Weights of a small transformer language model.
Size: 12 layers, width 128, 2 heads of 64, MLP 512 ReLU, vocabulary 2048, 2.9M parameters.
Architecture: RMSNorm before each block, rotary positions, no biases in attention or MLP, untied embeddings, some layers without positions, weighted sums over earlier layers, capped logits.
Each number is 50 + 15 x the weight over its row's rms, rounded and kept within 0 to 99. Layers, rows and columns count from 0. The size before them is the row's rms in percent of the matrix's.

# layer 9 attention query, 128x128, rms 0.0839, rows 0-108, columns 0-63
188:34 46 50 65 49 39 68 68 65 38 60 69 78 48 28 34 52 55 56 41 59 24 42 57 29 53 72 67 61 34 59 76 82 43 54 46 38 72 20 43 65 58 52 63 67 47 56 34 58 56 31 57 21 27 28 38 59 53 33 54 35 67 63 42
112:52 49 32 37 69 71 35 24 40 78 48 52 49 40 50 57 45 49 48 63 42 81 44 41 59 45 46 58 62 35 44 27 32 51 49 27 53 33 60 52 46 67 55 41 66 55 64 28 32 56 43 52 56 49 65 22 58 47 54 41 53 50 29 62
110:75 38 46 33 59 61 50 28 36 75 42 57 44 54 63 59 28 48 60 52 38 76 35 69 72 37 42 43 62 35 38 40 50 45 59 48 61 31 54 59 59 69 54 51 31 60 50 22 24 42 28 34 67 68 54 53 50 68 56 71 56 55 28 66
095:14 61 47 45 62 58 47 41 33 36 23 28 51 40 45 52 38 89 42 73 58 67 28 28 66 54 52 49 47 66 36 67 33 39 59 74 44 71 39 74 67 73 40 79 57 73 41 24 44 42 36 38 76 55 21 52 43 44 51 27 58 64 34 65
085:39 36 37 75 69 56 53 56 41 43 47 41 52 30 47 67 53 55 62 58 84 72 62 12 52 52 60 60 33 43 69 61 43 66 53 96 50 57 64 57 79 68 27 50 56 58 34 49 58 59 59 58 52 40 55 47 46 50 83 28 74 56 58 59
094:76 79 55 45 43 60 27 46 60 69 48 19 21 63 60 65 36 51 49 45 71 80 60 50 43 29 30 53 72 19 42 32 34 28 51 52 48 39 38 81 42 48 62 30 43 33 55 71 59 41 48 35 50 74 42 38 79 65 55 52 51 52 63 52
099:51 65 83 55 45 50 60 69 62 50 56 46 65 33 48 59 73 65 84 54 50 38 52 29 60 87 66 32 51 38 46 55 55 77 58 33 74 62 25 61 72 35 34 59 57 31 61 80 55 77 35 45 56 51 36 67 32 61 37 68 53 55 58 29
099:61 59 64 37 33 66 61 71 68 37 40 39 49 44 59 50 32 43 56 45 62 72 41 65 43 50 71 30 37 56 45 60 55 37 22 62 45 29 63 48 58 29 32 21 27 32 65 64 57 66 52 83 31 36 62 62 28 26 64 78 37 66 64 80
100:43 18 47 66 52 41 71 51 46 36 50 80 60 32 45 53 70 46 53 42 64 27 56 13 42 66 71 61 49 62 42 61 51 53 46 54 31 45 39 29 38 50 49 54 60 25 51 44 84 63 46 80 33 54 40 48 38 23 50 56 47 26 26 35
074:65 19 60 44 46 32 19 46 53 47 50 47 55 51 32 66 49 27 49 52 44 75 72 28 37 58 32 48 56 22 62 49 63 61 47 32 53 76 51 60 73 46 41 38 35 60 51 65 40 54 34 48 36 59 45 48 25 62 52 21 46 46 42 52
096:36 68 26 43 41 60 64 30 58 60 36 57 41 61 67 58 40 45 61 68 54 71 50 38 58 47 37 71 54 44 45 44 34 35 42 49 50 57 62 58 38 39 58 29 43 85 65 54 54 57 57 35 82 57 57 38 30 75 60 51 57 43 67 54
140:30 42 57 48 41 41 68 75 61 25 89 71 82 56 27 31 64 46 54 44 66 36 57 69 51 38 43 53 51 64 57 65 69 72 55 65 44 61 39 23 48 52 53 46 58 47 73 45 54 60 34 35 47 27 51 47 30 40 45 37 53 44 59 23
093:34 74 65 41 57 56 36 47 76 62 64 24 68 74 46 55 51 57 55 41 49 45 23 51 52 93 54 43 78 46 58 67 57 57 35 59 27 54 57 52 67 54 38 48 61 32 43 47 36 56 48 62 27 47 24 55 34 39 56 43 25 34 65 36
111:38 65 24 41 38 66 47 25 43 44 31 40 52 50 39 50 42 37 63 49 49 49 71 39 60 50 71 35 29 22 48 76 37 69 32 49 32 51 63 66 31 51 17 68 50 33 18 54 52 55 73 39 60 36 75 34 17 22 31 42 38 46 33 52
112:12 57 38 38 39 38 63 57 50 27 45 50 55 24 52 44 50 27 34 49 35 16 48 58 60 39 59 57 64 27 40 59 50 71 62 61 83 52 52 63 58 56 57 55 62 33 37 54 45 53 52 33 42 59 67 51 31 04 44 40 24 61 36 64
098:51 66 24 42 50 64 53 27 44 42 63 72 53 75 59 56 56 32 60 44 46 82 48 42 24 47 33 37 50 50 69 15 28 30 36 79 70 68 44 37 42 52 38 56 51 50 67 29 31 54 39 42 75 38 62 59 51 28 64 34 42 67 45 56
104:40 65 68 41 70 49 64 81 60 42 59 25 41 50 32 38 20 69 50 45 64 47 27 38 34 49 48 56 35 55 72 55 55 46 79 72 47 76 14 47 47 46 46 62 46 49 46 47 40 27 40 60 60 53 48 42 50 66 40 53 22 51 38 34
101:42 14 33 46 50 58 66 31 42 43 60 55 35 57 36 33 63 40 35 48 49 39 53 74 32 51 42 31 75 66 20 22 35 46 62 59 16 54 46 36 44 42 30 52 26 40 41 55 61 45 27 71 47 79 56 63 45 86 59 62 46 38 23 36
102:46 53 70 63 18 39 53 57 54 38 38 36 44 57 53 69 31 66 53 62 55 46 04 48 39 59 36 39 29 36 45 44 68 74 49 39 68 50 41 42 21 44 40 23 55 67 63 34 49 47 46 57 51 68 40 48 45 61 34 41 50 72 79 66
108:53 82 55 50 47 38 58 68 32 63 40 61 44 29 41 38 54 64 48 40 28 56 48 63 57 34 41 61 27 79 44 52 66 43 72 51 53 31 47 34 43 63 68 60 48 43 47 67 49 57 32 50 38 42 81 80 58 47 47 55 57 48 40 59
108:66 36 62 70 33 55 42 36 75 41 47 41 50 45 66 43 37 69 57 38 99 50 40 53 36 48 58 38 86 73 52 22 41 60 48 47 39 36 54 38 52 57 45 48 46 46 36 23 64 47 33 54 63 66 60 82 53 69 53 56 43 45 24 50
103:46 52 35 46 63 48 52 54 63 41 28 38 48 76 60 56 77 27 41 37 38 26 49 62 37 16 32 69 57 74 52 53 50 47 35 38 48 65 54 45 53 50 60 54 78 30 43 65 54 36 65 63 45 83 60 41 55 75 56 65 45 49 64 37
102:45 29 54 58 67 49 48 58 74 62 63 46 30 60 54 68 56 55 44 48 55 24 51 77 31 40 44 25 52 48 57 77 41 55 50 49 58 54 63 45 56 61 53 46 68 69 21 58 28 64 52 55 39 30 32 61 54 40 52 28 70 46 49 42
103:46 57 81 77 83 54 64 32 57 58 56 34 54 63 53 34 55 79 56 48 47 55 24 54 48 51 61 39 50 40 59 71 25 62 84 49 33 41 73 43 40 79 41 40 64 50 35 29 76 52 54 67 58 50 50 57 48 43 41 28 43 56 66 42
072:71 47 67 38 56 61 36 47 60 41 53 45 23 55 62 36 83 28 73 74 64 79 54 63 53 42 43 42 43 63 61 51 20 56 41 63 49 36 48 61 52 41 28 65 44 41 35 50 60 49 75 23 55 40 67 36 32 74 50 49 57 48 37 33
103:78 38 48 55 50 40 23 18 51 94 33 18 01 43 68 63 23 29 42 50 54 67 65 62 54 54 35 25 65 53 44 24 44 33 40 44 51 33 85 50 65 43 69 35 54 35 48 44 58 42 61 45 54 73 66 47 40 50 51 33 50 56 53 52
082:55 16 62 46 61 58 34 69 71 62 39 71 34 43 57 46 49 33 59 49 61 37 54 29 30 44 23 42 32 55 63 43 19 54 51 68 51 62 54 54 55 53 44 58 36 37 42 54 74 27 48 51 55 50 58 51 65 62 28 64 47 58 70 38
093:63 34 33 33 56 83 32 31 40 79 47 55 21 55 55 46 38 43 47 53 51 66 79 64 55 25 43 79 55 69 66 25 49 32 47 60 52 41 73 59 54 56 46 39 45 59 49 25 24 31 40 73 67 65 72 66 69 46 65 57 60 56 51 33
085:61 75 52 51 37 51 35 21 43 84 24 29 51 67 77 36 11 30 52 57 36 62 71 60 54 54 54 67 40 57 28 25 21 66 52 32 50 45 75 46 39 52 78 45 42 63 42 58 67 45 34 36 77 74 44 43 55 74 31 25 49 51 58 57
085:54 51 56 46 47 49 57 54 68 63 63 32 41 40 59 36 51 75 59 50 47 52 30 80 37 42 20 66 52 41 71 46 60 69 44 58 56 56 63 82 52 35 39 80 64 36 69 39 45 29 87 24 64 52 60 88 22 52 75 33 65 45 56 50
081:44 47 41 68 43 67 31 46 27 60 59 49 64 18 38 31 45 74 54 35 70 52 50 12 53 42 24 73 42 67 74 40 56 71 72 51 37 52 38 52 66 76 63 36 38 83 55 42 64 27 45 66 57 56 44 34 53 15 44 59 67 59 42 47
098:33 53 50 54 64 49 36 47 37 54 48 64 57 38 49 38 64 35 46 27 53 58 33 16 57 53 29 46 50 35 57 35 56 45 60 56 60 49 51 36 41 45 60 56 73 30 30 59 50 39 74 75 38 24 37 36 69 24 39 44 33 61 58 68
085:61 45 31 76 65 39 33 61 56 64 27 46 48 59 44 80 41 40 43 41 59 46 72 44 35 76 59 64 45 46 82 66 58 53 74 57 27 41 62 56 41 20 42 78 55 58 38 81 50 51 41 32 71 23 25 54 45 89 32 38 56 47 66 33
097:47 42 77 78 48 49 53 76 74 47 72 62 72 22 34 43 70 48 60 56 31 28 51 47 39 77 47 52 56 54 62 48 43 70 51 56 46 49 34 15 60 51 37 82 69 47 68 43 67 70 60 65 24 35 32 53 63 52 39 49 38 67 60 57
083:29 53 63 42 52 34 73 50 50 45 04 71 66 52 25 63 33 41 25 66 50 68 45 44 71 43 41 51 66 66 37 60 55 17 23 46 33 60 57 88 56 47 39 35 63 60 31 61 46 57 71 51 62 50 51 38 24 84 50 49 46 66 45 38
092:58 50 11 39 52 30 38 54 51 57 64 68 59 47 65 42 76 24 13 40 62 60 57 58 47 28 36 76 70 49 53 48 58 28 56 43 54 58 43 65 33 42 37 69 54 51 56 24 19 48 41 36 57 45 53 54 33 54 67 47 35 63 79 51
166:72 68 44 29 43 49 59 35 52 49 38 44 21 46 66 74 32 42 41 69 19 61 69 69 63 37 34 51 51 58 42 34 35 38 35 23 58 15 83 64 38 34 59 29 31 51 35 65 46 44 51 32 72 71 63 63 47 42 47 51 74 35 41 73
101:61 43 56 40 59 49 55 60 35 41 50 49 47 70 75 21 46 45 46 40 65 55 34 35 23 56 61 18 59 78 48 61 47 49 24 61 49 61 57 54 53 72 54 33 60 30 51 55 38 43 31 47 32 52 45 38 48 74 26 59 39 82 47 84
115:44 57 48 69 31 46 47 46 60 70 47 45 13 31 52 45 44 22 44 41 51 71 61 50 43 29 60 43 40 66 46 57 57 47 75 31 51 16 61 65 31 27 66 33 38 49 35 49 61 27 49 35 75 60 66 42 42 55 33 67 50 31 46 50
109:41 31 42 69 43 43 47 57 68 58 39 38 49 65 62 63 60 57 45 52 13 53 73 28 48 48 38 25 34 54 71 18 36 40 61 64 36 28 48 27 44 53 36 39 29 25 63 76 52 27 58 43 56 54 42 70 46 60 63 62 49 59 66 24
094:50 41 38 42 47 32 77 35 63 74 58 52 69 59 30 43 45 58 41 44 45 40 66 47 52 67 71 15 40 60 42 35 71 37 58 64 28 59 48 60 53 58 64 57 46 64 47 33 30 47 60 81 49 50 74 76 62 58 41 44 35 58 35 65
111:45 64 41 34 54 33 39 57 62 71 51 62 33 56 62 42 55 48 38 40 22 26 52 47 64 48 42 47 66 60 69 30 61 42 36 68 56 56 29 23 26 42 66 76 48 81 55 63 37 41 46 75 13 51 47 31 26 64 69 46 37 37 50 78
107:41 72 45 59 52 63 36 28 65 38 35 44 42 32 49 38 34 33 59 53 37 49 36 33 75 49 50 65 58 31 83 55 52 58 59 52 57 45 48 47 62 40 56 61 17 20 76 38 27 62 38 50 83 45 60 32 79 71 42 33 42 39 56 36
113:09 51 44 63 62 54 48 43 52 68 25 73 53 46 61 54 48 34 55 38 33 36 50 40 51 52 41 55 62 39 67 50 16 49 32 54 54 57 38 50 42 61 41 58 70 46 66 28 33 55 17 46 24 47 43 29 35 21 71 69 41 81 61 61
105:56 28 43 58 15 59 81 59 51 38 22 58 52 23 61 56 58 67 64 50 45 29 65 32 28 42 38 47 55 44 60 26 59 81 41 71 40 61 58 55 63 40 50 62 65 27 28 44 74 46 42 39 41 60 46 40 08 58 40 56 46 62 58 28
096:49 35 46 28 45 37 48 61 61 75 34 53 57 53 71 63 45 45 73 59 26 73 50 79 61 59 53 69 42 85 44 48 37 77 69 34 37 16 86 26 57 54 58 42 48 63 53 32 57 29 50 60 41 54 70 31 48 49 40 66 59 64 59 42
111:29 19 55 45 41 37 44 33 45 25 50 60 54 43 22 48 61 32 51 48 48 49 59 55 34 47 45 66 53 63 52 71 55 43 40 44 52 51 39 22 53 42 74 79 43 17 53 45 79 51 19 36 25 32 57 45 66 55 33 48 39 57 64 41
099:39 69 49 42 39 58 30 47 47 56 56 54 57 50 69 63 61 56 43 45 67 39 72 41 73 62 38 42 73 28 34 54 38 57 88 48 69 67 63 70 45 75 57 26 58 49 65 53 75 39 31 61 78 37 80 42 40 67 54 34 44 31 38 55
102:69 45 36 42 51 54 46 46 63 45 26 39 68 22 44 55 68 37 66 26 37 73 44 57 71 85 60 53 37 49 62 68 29 58 50 42 36 42 62 63 09 58 33 77 45 34 66 44 44 41 65 31 53 45 79 63 26 74 35 42 72 50 77 39
106:60 40 63 77 54 35 34 69 48 63 41 30 59 40 51 60 60 71 53 38 54 50 62 75 25 31 42 40 44 30 51 79 43 87 56 52 46 45 67 52 36 44 53 47 59 45 45 32 27 37 16 31 37 59 40 50 61 42 57 61 41 35 34 40
111:63 27 52 65 42 40 53 59 45 40 46 84 48 65 53 43 77 47 69 41 34 49 56 73 32 43 49 75 49 22 48 77 61 36 49 58 45 59 45 78 82 55 55 52 50 26 59 39 70 60 31 64 48 48 69 66 41 39 39 21 56 18 61 55
099:41 20 57 35 61 59 38 50 35 41 60 59 17 39 65 63 68 61 49 48 73 67 41 43 47 39 41 45 76 16 39 40 56 48 65 61 35 32 51 73 48 53 41 74 63 61 54 52 64 28 44 26 48 51 61 35 66 61 49 64 34 40 57 64
102:65 55 80 43 32 78 29 42 24 24 60 25 51 32 74 48 76 45 57 42 44 77 70 40 36 44 61 47 59 63 33 28 59 36 49 59 43 56 52 45 73 49 59 57 24 65 69 54 28 53 56 52 37 65 44 26 50 53 40 67 55 29 33 37
101:54 43 54 42 41 40 57 40 42 45 25 78 46 81 64 41 56 42 41 51 51 62 33 36 47 23 19 60 45 28 62 29 45 33 48 55 46 45 48 29 52 53 55 48 57 62 59 21 71 12 57 38 55 62 71 42 45 58 22 17 45 44 52 68
101:52 40 75 42 60 42 20 37 67 33 44 30 42 37 22 36 57 50 34 34 65 57 32 56 52 57 50 66 84 53 43 67 52 34 50 59 84 60 50 37 70 39 58 54 58 35 60 37 45 46 47 46 34 49 63 43 46 61 57 28 71 25 52 49
103:60 47 40 58 39 46 34 40 64 59 47 48 41 21 63 61 49 22 59 57 28 55 70 89 71 71 65 57 67 58 63 55 33 66 22 57 63 50 83 47 58 50 33 65 46 40 14 62 49 50 38 56 39 82 49 36 76 78 43 30 46 37 52 63
109:53 24 61 59 84 47 20 43 41 64 47 52 50 44 48 35 59 73 61 49 49 33 63 91 58 38 53 87 42 59 65 47 60 47 69 56 66 68 66 77 43 16 51 55 59 70 47 56 89 68 26 82 50 41 51 68 51 41 44 48 66 39 72 54
105:51 41 65 27 49 65 42 41 39 46 89 54 39 49 51 35 38 73 27 55 36 60 59 47 45 42 30 58 43 91 65 44 58 44 52 76 41 48 51 30 42 36 36 54 40 44 60 53 44 40 47 43 67 44 44 49 34 62 70 66 63 61 59 99
107:56 64 36 66 49 48 56 73 60 47 68 61 69 36 50 43 47 53 53 54 60 57 72 46 40 67 69 77 67 61 46 64 60 74 56 30 47 59 41 75 54 67 57 35 37 47 70 27 21 94 51 46 43 50 64 69 36 25 37 70 34 73 21 67
100:49 40 40 54 57 68 21 32 28 65 46 68 30 35 85 57 57 24 49 40 55 56 23 46 61 34 71 49 25 28 78 38 47 49 57 49 72 44 60 67 42 56 19 49 64 33 28 57 43 53 44 60 69 50 70 59 40 46 55 19 70 20 48 54
100:40 58 31 77 54 56 53 52 51 20 59 53 70 51 15 73 43 46 87 50 46 61 23 66 50 46 55 63 50 63 43 23 39 65 37 59 64 42 59 69 58 37 41 39 52 28 46 30 76 39 72 45 36 51 40 45 54 41 25 46 80 34 27 52
102:76 58 58 27 68 65 48 51 58 58 48 44 44 55 39 63 42 35 39 23 39 44 67 73 52 36 71 61 54 67 50 60 43 35 44 46 36 51 38 46 65 31 74 43 40 50 90 58 53 43 44 68 58 39 59 19 64 51 58 40 29 56 65 56
101:41 30 35 42 66 59 50 42 36 60 65 42 49 65 62 30 49 52 62 52 64 71 36 42 24 38 39 71 42 73 29 38 48 28 53 85 41 56 59 60 62 57 64 27 43 73 39 44 59 33 29 43 20 56 57 30 00 50 36 61 54 53 27 84
098:43 64 43 60 52 20 49 46 51 52 28 32 64 38 73 43 59 63 82 56 31 53 59 42 63 50 53 49 45 44 32 54 44 54 46 69 45 59 30 51 60 99 55 63 51 56 56 66 48 67 74 62 48 47 48 15 39 35 22 48 18 38 32 36
118:32 71 46 80 33 43 71 57 54 33 51 51 56 36 45 59 53 55 58 47 51 54 64 27 61 67 30 38 31 61 52 54 54 83 49 61 56 61 53 47 75 33 46 36 56 51 58 63 52 42 84 85 79 61 49 59 51 29 68 54 39 28 56 83
107:73 52 45 55 67 53 46 46 44 79 57 52 39 61 48 80 49 45 55 34 42 57 73 25 54 45 29 35 59 20 55 28 35 66 49 45 63 36 91 77 47 42 47 38 29 41 45 42 39 54 59 54 55 65 61 50 36 20 63 53 53 39 32 62
103:43 72 52 16 56 86 37 36 43 59 41 28 51 58 52 56 43 56 44 59 43 70 76 42 73 46 40 56 55 61 52 59 38 68 28 37 54 54 72 62 47 58 56 28 44 52 61 53 20 38 28 50 70 70 74 67 69 36 42 40 64 32 28 66
100:39 61 44 45 43 71 53 48 52 59 38 36 46 44 65 55 38 39 56 64 63 60 71 46 77 30 67 43 81 64 28 57 32 21 18 59 22 47 68 50 79 67 73 28 65 57 64 31 50 39 13 25 61 65 56 53 66 31 28 30 77 34 55 54
100:53 37 78 30 64 72 46 48 44 70 69 48 42 38 43 48 37 72 43 48 52 83 72 49 57 50 18 39 62 23 42 51 49 59 38 46 82 54 58 37 25 43 19 45 65 47 49 60 22 47 43 43 61 50 59 45 71 36 69 28 39 64 22 53
084:63 50 53 48 48 40 42 63 44 56 66 21 49 45 47 48 50 63 33 58 73 65 46 56 38 52 29 74 38 32 28 38 50 53 41 35 64 19 71 53 48 40 55 56 68 39 50 54 42 58 40 34 54 73 34 33 44 46 39 49 26 53 62 13
090:73 71 50 62 37 43 72 67 60 58 45 48 52 60 26 56 58 18 43 63 46 61 31 35 41 44 38 63 35 55 58 39 47 61 41 29 51 39 60 45 18 62 62 58 38 54 41 59 49 63 59 25 23 40 53 38 36 61 33 24 38 51 38 11
098:58 45 61 51 55 43 57 72 67 56 46 52 45 40 41 55 73 52 65 49 30 46 43 68 28 71 49 65 55 48 58 50 54 62 64 43 79 45 44 51 42 31 43 57 63 23 83 50 48 69 74 83 23 45 45 48 43 70 32 61 25 61 70 21
081:61 52 49 31 79 47 47 81 52 31 54 87 55 37 75 71 74 58 72 41 49 47 40 61 29 50 60 31 25 35 38 45 44 66 62 27 66 56 38 60 50 43 57 60 16 28 42 41 47 66 53 55 34 34 47 67 33 50 64 54 42 49 60 52
103:58 62 71 55 44 21 72 81 61 52 64 71 58 54 46 41 78 53 64 43 61 51 31 46 24 64 41 48 28 53 70 45 55 44 44 37 47 56 41 33 49 36 34 53 48 25 69 45 54 63 58 52 39 36 29 59 55 43 36 37 20 62 58 30
065:34 67 60 58 45 51 50 40 53 57 46 50 47 52 86 67 36 63 56 63 49 59 36 67 50 47 51 30 52 49 31 42 24 25 69 42 31 46 37 43 50 74 40 31 67 74 27 53 59 49 32 47 66 59 57 59 66 52 47 74 89 45 51 60
094:29 70 63 56 48 36 38 54 46 52 29 55 47 48 36 45 55 46 64 53 62 50 37 43 59 72 32 43 31 55 45 55 39 19 84 40 62 46 31 69 51 45 84 41 73 67 38 99 57 59 65 45 52 53 08 60 43 58 43 55 34 57 58 68
088:53 54 00 65 72 45 46 51 68 80 67 43 49 39 54 47 64 32 45 62 47 54 68 32 61 58 31 18 48 61 37 68 58 34 36 42 55 29 56 66 18 42 81 68 60 24 50 40 49 47 21 59 41 33 59 59 56 50 45 54 26 57 58 52
092:58 35 45 23 37 33 76 34 51 67 63 49 39 57 27 55 66 68 57 57 63 68 25 64 38 57 60 32 55 27 65 43 57 39 50 60 68 44 45 57 53 68 45 39 30 38 31 18 74 40 24 58 57 51 32 67 35 51 29 33 43 50 18 31
100:32 26 55 68 38 63 55 35 54 53 42 69 45 44 32 45 39 55 61 48 62 71 50 51 26 44 54 43 50 40 37 44 51 58 27 51 07 42 48 42 60 48 64 36 52 55 60 25 87 44 61 48 60 32 76 45 36 37 39 29 40 32 50 33
100:41 44 43 32 30 53 32 40 55 63 33 77 56 52 67 66 45 69 41 56 18 34 59 29 42 52 63 15 51 00 38 37 42 45 29 61 58 35 55 41 37 61 49 41 38 48 21 45 25 37 37 33 47 44 60 69 44 38 50 38 71 68 27 73
095:54 43 62 60 60 60 58 43 60 71 43 63 32 46 46 38 59 45 57 47 20 43 49 40 57 70 42 41 48 41 42 58 27 61 57 41 43 47 78 41 38 65 44 70 29 63 51 25 46 58 78 66 66 33 56 51 09 27 54 34 40 50 26 37
097:61 52 34 62 38 47 61 29 43 32 45 69 45 54 65 29 50 62 48 55 57 47 68 65 56 67 47 52 32 41 74 54 00 90 69 75 46 32 33 59 58 39 69 62 56 58 72 69 57 56 63 39 46 52 65 50 66 54 58 29 38 43 79 57
089:53 69 36 34 88 60 58 59 43 23 42 64 31 53 32 63 42 34 57 52 34 34 41 47 64 76 42 29 57 47 35 39 48 30 44 53 33 33 44 79 47 52 64 17 31 56 32 53 56 20 65 44 32 42 53 63 57 32 96 62 45 37 30 58
096:47 26 68 40 46 42 45 65 48 38 79 49 43 48 50 36 66 62 42 52 61 48 57 26 38 32 69 20 45 61 48 39 49 41 46 76 37 38 32 61 36 47 48 33 29 50 48 61 31 47 45 47 71 41 34 70 58 39 82 70 52 62 43 69
095:58 59 77 48 20 38 49 57 38 71 60 58 58 54 40 60 48 25 53 53 19 42 43 27 56 62 33 59 48 69 63 25 53 63 51 22 63 56 71 60 43 44 50 55 54 57 19 80 38 75 51 36 50 46 67 46 27 50 54 49 28 36 46 28
098:66 47 49 46 73 29 33 38 29 58 43 30 23 33 53 61 75 36 22 50 09 56 76 30 59 47 11 39 65 36 57 53 28 48 49 56 65 44 61 43 60 35 51 52 61 71 49 31 10 59 72 60 43 42 80 38 42 52 58 67 51 27 25 69
088:79 58 49 45 13 30 48 44 66 39 30 67 23 43 03 42 51 64 68 81 31 29 44 50 54 39 43 31 59 26 60 43 69 56 58 53 42 52 34 86 53 51 54 34 43 73 21 39 60 58 14 43 47 59 52 46 50 55 60 40 35 40 36 65
095:24 37 54 43 38 49 33 51 49 59 58 55 59 58 71 30 38 44 46 57 59 54 40 46 60 32 49 46 22 56 45 51 83 54 88 68 45 44 25 32 61 49 55 47 62 74 43 56 52 51 36 64 65 27 22 41 42 45 72 72 65 28 40 35
126:21 72 35 43 64 39 49 54 62 43 43 53 75 40 32 33 39 54 69 43 44 58 25 58 32 57 78 80 49 57 53 72 72 48 57 48 41 66 49 49 69 47 53 73 73 45 73 57 41 46 48 53 47 33 32 34 61 71 39 49 54 65 70 63
099:40 57 50 79 43 32 67 58 47 36 75 73 56 32 67 60 69 59 53 37 36 38 60 31 34 61 47 45 35 27 41 55 58 70 75 57 52 54 42 63 65 19 46 44 47 36 48 38 53 41 64 55 52 61 57 61 43 43 65 53 40 24 75 66
092:61 46 53 40 35 39 68 30 55 37 26 42 41 47 58 60 68 24 33 65 37 54 66 35 72 49 34 38 64 34 18 43 40 56 42 52 64 36 70 83 48 38 54 34 28 41 43 39 34 40 48 34 46 73 61 58 26 53 73 42 50 16 47 53
097:67 77 60 50 33 36 49 42 36 72 39 30 41 42 54 65 53 24 53 58 23 58 61 49 49 68 13 67 64 60 33 32 31 61 37 39 88 34 89 39 42 30 51 26 52 36 29 51 28 57 79 46 48 62 41 43 38 68 57 33 56 33 55 53
112:82 48 39 64 51 40 43 52 57 54 76 43 50 25 44 60 70 48 42 39 34 40 28 46 41 63 32 66 52 39 63 33 58 57 81 30 69 34 40 54 30 32 56 77 55 33 62 58 40 68 71 59 36 34 03 49 56 63 44 31 21 45 31 27
104:78 57 55 69 45 14 67 43 57 46 63 40 60 25 45 57 54 33 31 39 34 29 33 52 47 60 59 49 37 64 48 39 60 40 62 20 58 42 52 34 12 40 49 67 42 24 64 72 44 62 80 63 25 37 39 45 39 67 53 55 21 44 72 32
097:43 49 43 43 43 28 75 66 53 39 41 64 46 50 39 42 71 38 55 36 43 38 13 28 30 56 74 60 37 69 81 64 65 44 77 30 62 61 30 20 45 35 50 70 44 57 51 68 50 64 60 62 33 37 24 47 47 47 53 62 23 67 58 20
083:40 39 54 26 63 61 54 30 51 46 52 68 57 49 49 43 57 65 40 50 77 41 33 51 54 45 74 49 52 73 47 46 62 42 61 70 52 41 51 38 51 49 44 51 40 62 23 69 63 53 29 45 80 40 05 62 87 38 30 60 70 62 35 49
088:53 58 53 46 68 42 43 40 42 40 22 68 42 63 48 67 41 51 74 53 52 56 51 39 39 52 22 58 38 52 39 53 33 39 67 63 20 45 42 45 84 42 52 53 47 77 48 47 54 57 60 42 49 34 38 47 22 71 51 24 63 40 42 78
081:45 57 39 84 59 49 44 55 47 58 63 51 39 65 48 57 29 51 58 50 63 42 22 37 39 46 56 51 40 46 59 36 44 32 21 72 61 36 30 40 55 32 53 43 79 37 34 36 60 45 80 75 76 37 50 59 44 22 63 55 28 50 40 68
088:42 55 33 58 46 72 38 33 48 40 25 36 36 49 78 63 53 55 33 56 51 42 76 35 64 58 52 61 66 47 31 62 35 59 42 51 50 38 68 49 79 33 58 41 51 72 48 36 61 48 23 33 67 67 72 30 41 56 75 32 91 24 30 46
105:38 48 48 48 57 37 58 94 55 23 52 59 51 53 47 45 51 47 70 23 52 15 29 42 42 72 39 42 40 52 56 58 59 53 36 74 55 61 35 42 33 60 29 68 59 36 38 67 63 52 37 71 29 24 61 64 56 61 45 38 52 72 34 49
099:67 72 13 58 32 50 51 34 33 50 52 49 44 60 33 46 38 40 28 59 57 51 50 50 62 48 44 52 50 62 56 35 24 50 66 25 61 53 65 37 32 60 74 52 36 70 58 66 65 46 37 63 62 67 41 44 55 56 52 53 51 38 58 68
090:66 53 30 48 67 33 52 48 46 52 29 64 51 51 61 64 58 53 51 46 40 48 48 50 51 47 56 99 58 43 24 68 63 52 53 41 56 36 55 47 49 64 50 73 49 71 55 20 50 60 49 76 61 21 29 54 40 59 48 70 25 56 49 39
097:25 43 74 55 16 66 58 53 46 47 35 65 52 49 73 45 40 65 27 13 40 62 47 47 62 52 44 45 55 40 69 58 72 44 21 71 47 73 63 33 52 64 20 53 56 53 58 27 70 37 52 23 64 54 39 58 54 38 80 29 60 45 60 78
091:44 12 52 54 60 38 48 56 68 55 76 56 48 61 39 40 39 45 52 53 56 33 57 62 57 28 46 55 74 57 47 52 49 57 56 59 57 38 61 83 37 53 72 63 86 48 51 32 38 62 52 48 66 35 45 12 56 31 26 66 50 72 68 40
082:32 43 67 59 75 49 32 31 31 46 36 56 70 54 32 41 50 27 47 44 54 42 73 33 42 49 89 55 50 39 59 58 42 45 39 53 38 29 46 55 63 43 47 34 62 30 63 56 37 58 54 67 39 47 41 39 77 25 21 43 74 28 56 61
100:43 81 27 51 68 47 14 44 39 60 66 42 36 48 57 65 21 49 71 71 62 63 71 34 66 30 57 55 31 57 58 55 38 41 38 44 54 52 54 67 58 53 68 46 52 45 54 55 33 48 58 69 70 57 42 55 61 15 93 57 53 31 46 39
104:62 47 53 52 39 38 43 32 44 69 45 45 50 52 57 43 57 22 46 51 47 43 64 48 69 49 70 55 52 75 30 34 68 51 41 25 67 12 71 69 30 41 53 46 22 33 33 27 51 60 57 42 58 61 52 40 25 67 57 34 38 07 46 42
095:50 37 38 40 46 38 40 41 70 48 44 45 45 28 42 28 47 31 29 54 59 53 50 39 46 48 46 68 34 41 40 55 19 20 73 55 62 16 45 45 36 35 67 53 37 58 56 42 51 55 25 35 22 35 55 28 36 51 19 23 31 50 27 59
099:56 63 50 37 51 33 58 62 63 54 32 66 37 27 36 42 55 73 53 51 52 53 54 60 34 61 81 34 37 86 51 50 55 36 47 27 40 32 56 43 36 44 48 87 36 37 28 52 61 67 42 54 33 47 48 38 35 41 10 26 28 43 54 53